config.yaml
n_kv_head: 2
activation: "swiglu"
norm: "rmsnorm"
schedule: "wsd"
steps: 8146
Each number is 128 + 32 x the weight over the matrix's rms, rounded and kept within 0 to 255. Layers, rows and columns count from 0. Numbers have three digits each.

# layer 10 MLP down (transposed), 704x256, rms 0.0458, rows 246-260, columns 0-63
161099078189142171185126117192114122188139122140161116106130165138123187114150109084168097090110027150121105069116120145131085141133185129186102255095159082155152166160122094152163154137141105
146121135163147133120164096099100112168162119112140107118123149145122174120099134083120145178074115079131133057125171133162069132097138100145133169144084138107155086123160175180109067133104053
129060124176160106124134125099118159127139145121165178157145134103149076106104148134100144148089158105101104175103102119123133162115109113154159095145162141071143123130170157082099094108147169
121146130126101156148154109086096159157207153100103202125156131143097114163149040123093155125139149123129114188155167168141119100110137117190121063110133096186105118153138157120111113120066124
182119080145109125147081097086104138164136164116116185039109120138117152129142121148175134145125181080099169128120122148120145171114115095143124067161121169130138151126163141124167125117164126
141131157092133130127117058116125156137146126087072152153152182151132120127125119114073175124079156131179136137156178153128088100158126125138137163127078158133135136100123125114164116087113108
138092092162170095085120145112150152177110074134159134138112136163075101106143153137142141134129099082105089167124059104141162169096139140118146138129128126090084098143108086145138067082118158
131106145124099129105122083118132140060128109143135060065122157164145087089107089162155105138139128098121171190130139163142098054136079115137170102138150133149099097122122110124136094138128116
094116048119207137111119139148118181144130122138103177174133140177168037160112133149080152108081070130170099123179183122145089156134123095163140226114137141091099127072139144097138138127138146
171123164123134124089154057139136112129128125142106091140202146110142097104130092142079081125158115111096148140134118101123152117093115132112160161124140165098114101138098153145135049130144103
136088125219130096124130146160153135168140111117095109144147095131153112110158061120140147156154126113136111126168081117108160124151154108102147145153090158102113117193136109121092088136129182
117106141143130118106144174146101163197147085150182181099121141109150154105121130098157097134147075101169176124110122160126125144182166100140184144101137065129114107147096125112162101149129091
102157118085170175135133133132098112025088142092113142152159184203127072129143093207110098124163135163147101141159140110146167133091137184124114127137125143140100141126168160131164123168102131
142108088141156134101102160186107158136144159158110148104125122146127096118106208119144147123054106125109095145095150116171124133141128199190111010114132110118146136172143194108136189106138133
127095125145080144134194153111090127111172137123129167092120121100124147141093114112135104143150131034142113130126151127136102118141165074174154077158185166130130102138131158117133156128100167
# layer 10 MLP gate, 704x256, rms 0.0479, rows 247-260, columns 0-63
184097128121144146131133118192148154102107125096109189180155160132142115100089137130134124124120087128112139154175160112107106145095119093133131073183119176176142126119099120099151111123166150
085102190109136111148169142129164170118125153141135104051093150147143115054095109122077157137146145155119127108088157116167184127129157141158079127095127185173147174098110133140154119111147131
038110140130142124095063102186191095133185088132176163131143138152138160129144119130094108138196127084052168126126165145131153158103120144052115102102130108117211105123126149082176137142189124
066151168143113108089130161103105084146146164127106119080147125138154104156130149148122158145179142128141092150178106150116171117164103103121117105119145108121142178137080163168047081112167126
071099138176198144162096141144119140150093089114167190100030154088112137095140082167160122127161087118054069107078081160107134161111141097094184160154147113167219135148145126125139130146122155
130086125115119188157172143115152111104060160122120151174087166198147118109124160173080145140147138123136074111144110147078033126147139151122102129168114103134132164144059087124102136168158080
117089117132133059090085139087139171111110123118182123153109135192087074121098181143102088133180110168132133106105142160175070121119127167123082147093148108161126156057157114151148104120143081
108131121089122094135126062116161086141130109111162157113111044106134190128118155141144118100102166168096130152107186120104152136172155121125137118108122159129134130151065175167118088076117102
147094102157152117127128111151138102131146100142148112200132154130089090093136136161077110130156149044077142166087125071162150122109099077123095122167147145076134129157143078107104169147192113
083104166136138117001123127131162164150162147100176133106131158093185131128175143115154141151049128149151125187153120136187131161119143134117143169070110146101190145110098174080110087133148108
064106174088096136126062148158114120095119139113137097085141128158145123137086145076097123155164101154110092135173165163157109123119148173096101149086095148106112171097129115104146105130141110
152157122115162139116163128099108112127093093062141143134186137159146048149147136099096168109123141150152113101160158094114165140110133146157158081127149168146148158089170137057146109164081143
111105191194134125062132129174205135140091059148144074102173144085159176099166121144091091134142111165124140102089143128146145126123123102128093092143132143144118154121139107138163101130189113
138062149139085175156144129126100118123123162158123181085083131068115169152129067113151087160149188017131127134130151132152141124163127127164155099176186181111156075134123168081156171147079150
# layer 10 MLP up, 704x256, rms 0.0485, rows 247-260, columns 0-63
106117176113171146106103187114103147083181171182168139085099128133123175191062080162172101167134162121089114151148105140154137100151105121055160136123124124132126110104114144177107098182173076
126126115028153147123092134107110082137134120132132157092102151150156102151116112139140145105189131152133086138151104203129110129165125150138124100062123112039167087093091133143154159169124126
187122148091134143187103105138149114127082167096084159097094095107127205171101112118036114120152091130106118179183119101134144119126089172124163130108152147166082049136126217117157143139181151
127178162110160102120150116094082144128099145056201123135149128137098150136163211158126093139126147091110198166169175097086150145124128113112159115066088092140098139181111121125163110098156166
131155168120122176089169056093142084109179155115110099152128090146125119173077163141121105068061158191161159130122167102134182115132145111137130135143127084060118128174115143119179075094122119
095174130167103118134164094131092130111154114097155087126126099087126092108083110124117164090108145077063101130114138108176163148158146105162149146149134146133106116149165130129122159102086178
154095170090106157125148117131170122125136099181193102140122147168140170156117101147105187128189116117109170182122137147123095043148073121160125144102140141155117137073127100180124085131111080
182133072128136023180122153079103102091141095119134154150128125134087079117135172133173141107062134077035111182101063111132138154076110153140106087172142075164084116136126153131106111128099102
113067083120161115141142082145136186184141182142123113097122130103118132093180111118053127109119110139120106154094130129095117130164102170146090141157162180154139144105143115106174119136180102
085074076142144182106101169153154173156083102143088115104120171143109152141141063150163144136162146147157080140095045094079130126144159144117120076131108122155192157120130136093155135052137104
131081132117145120086094077149073141128165116143104161231161172157092099109092104122162183155160057150123149038147162091123097151126141166134163119160167166174112114152130119100141143102108131
112116102151119131136103153179094117105070122105118167160131069154130124158093140153117119108124161109085116158136150127155107191153110109112157109169078137104117090116071132084112170183101146
193169151154207072133124105114161140114156132116124076127098145089131098195143146119128089139101095169141111121174196124162160145109174138150144110109158119108082187147126087136154131130165062
080137117129163087141032176146119126143093155147134102143151154151109134107131121138115133120117128208104174121110107109109157171092094143096109138065075152108111165137178141125154103144158092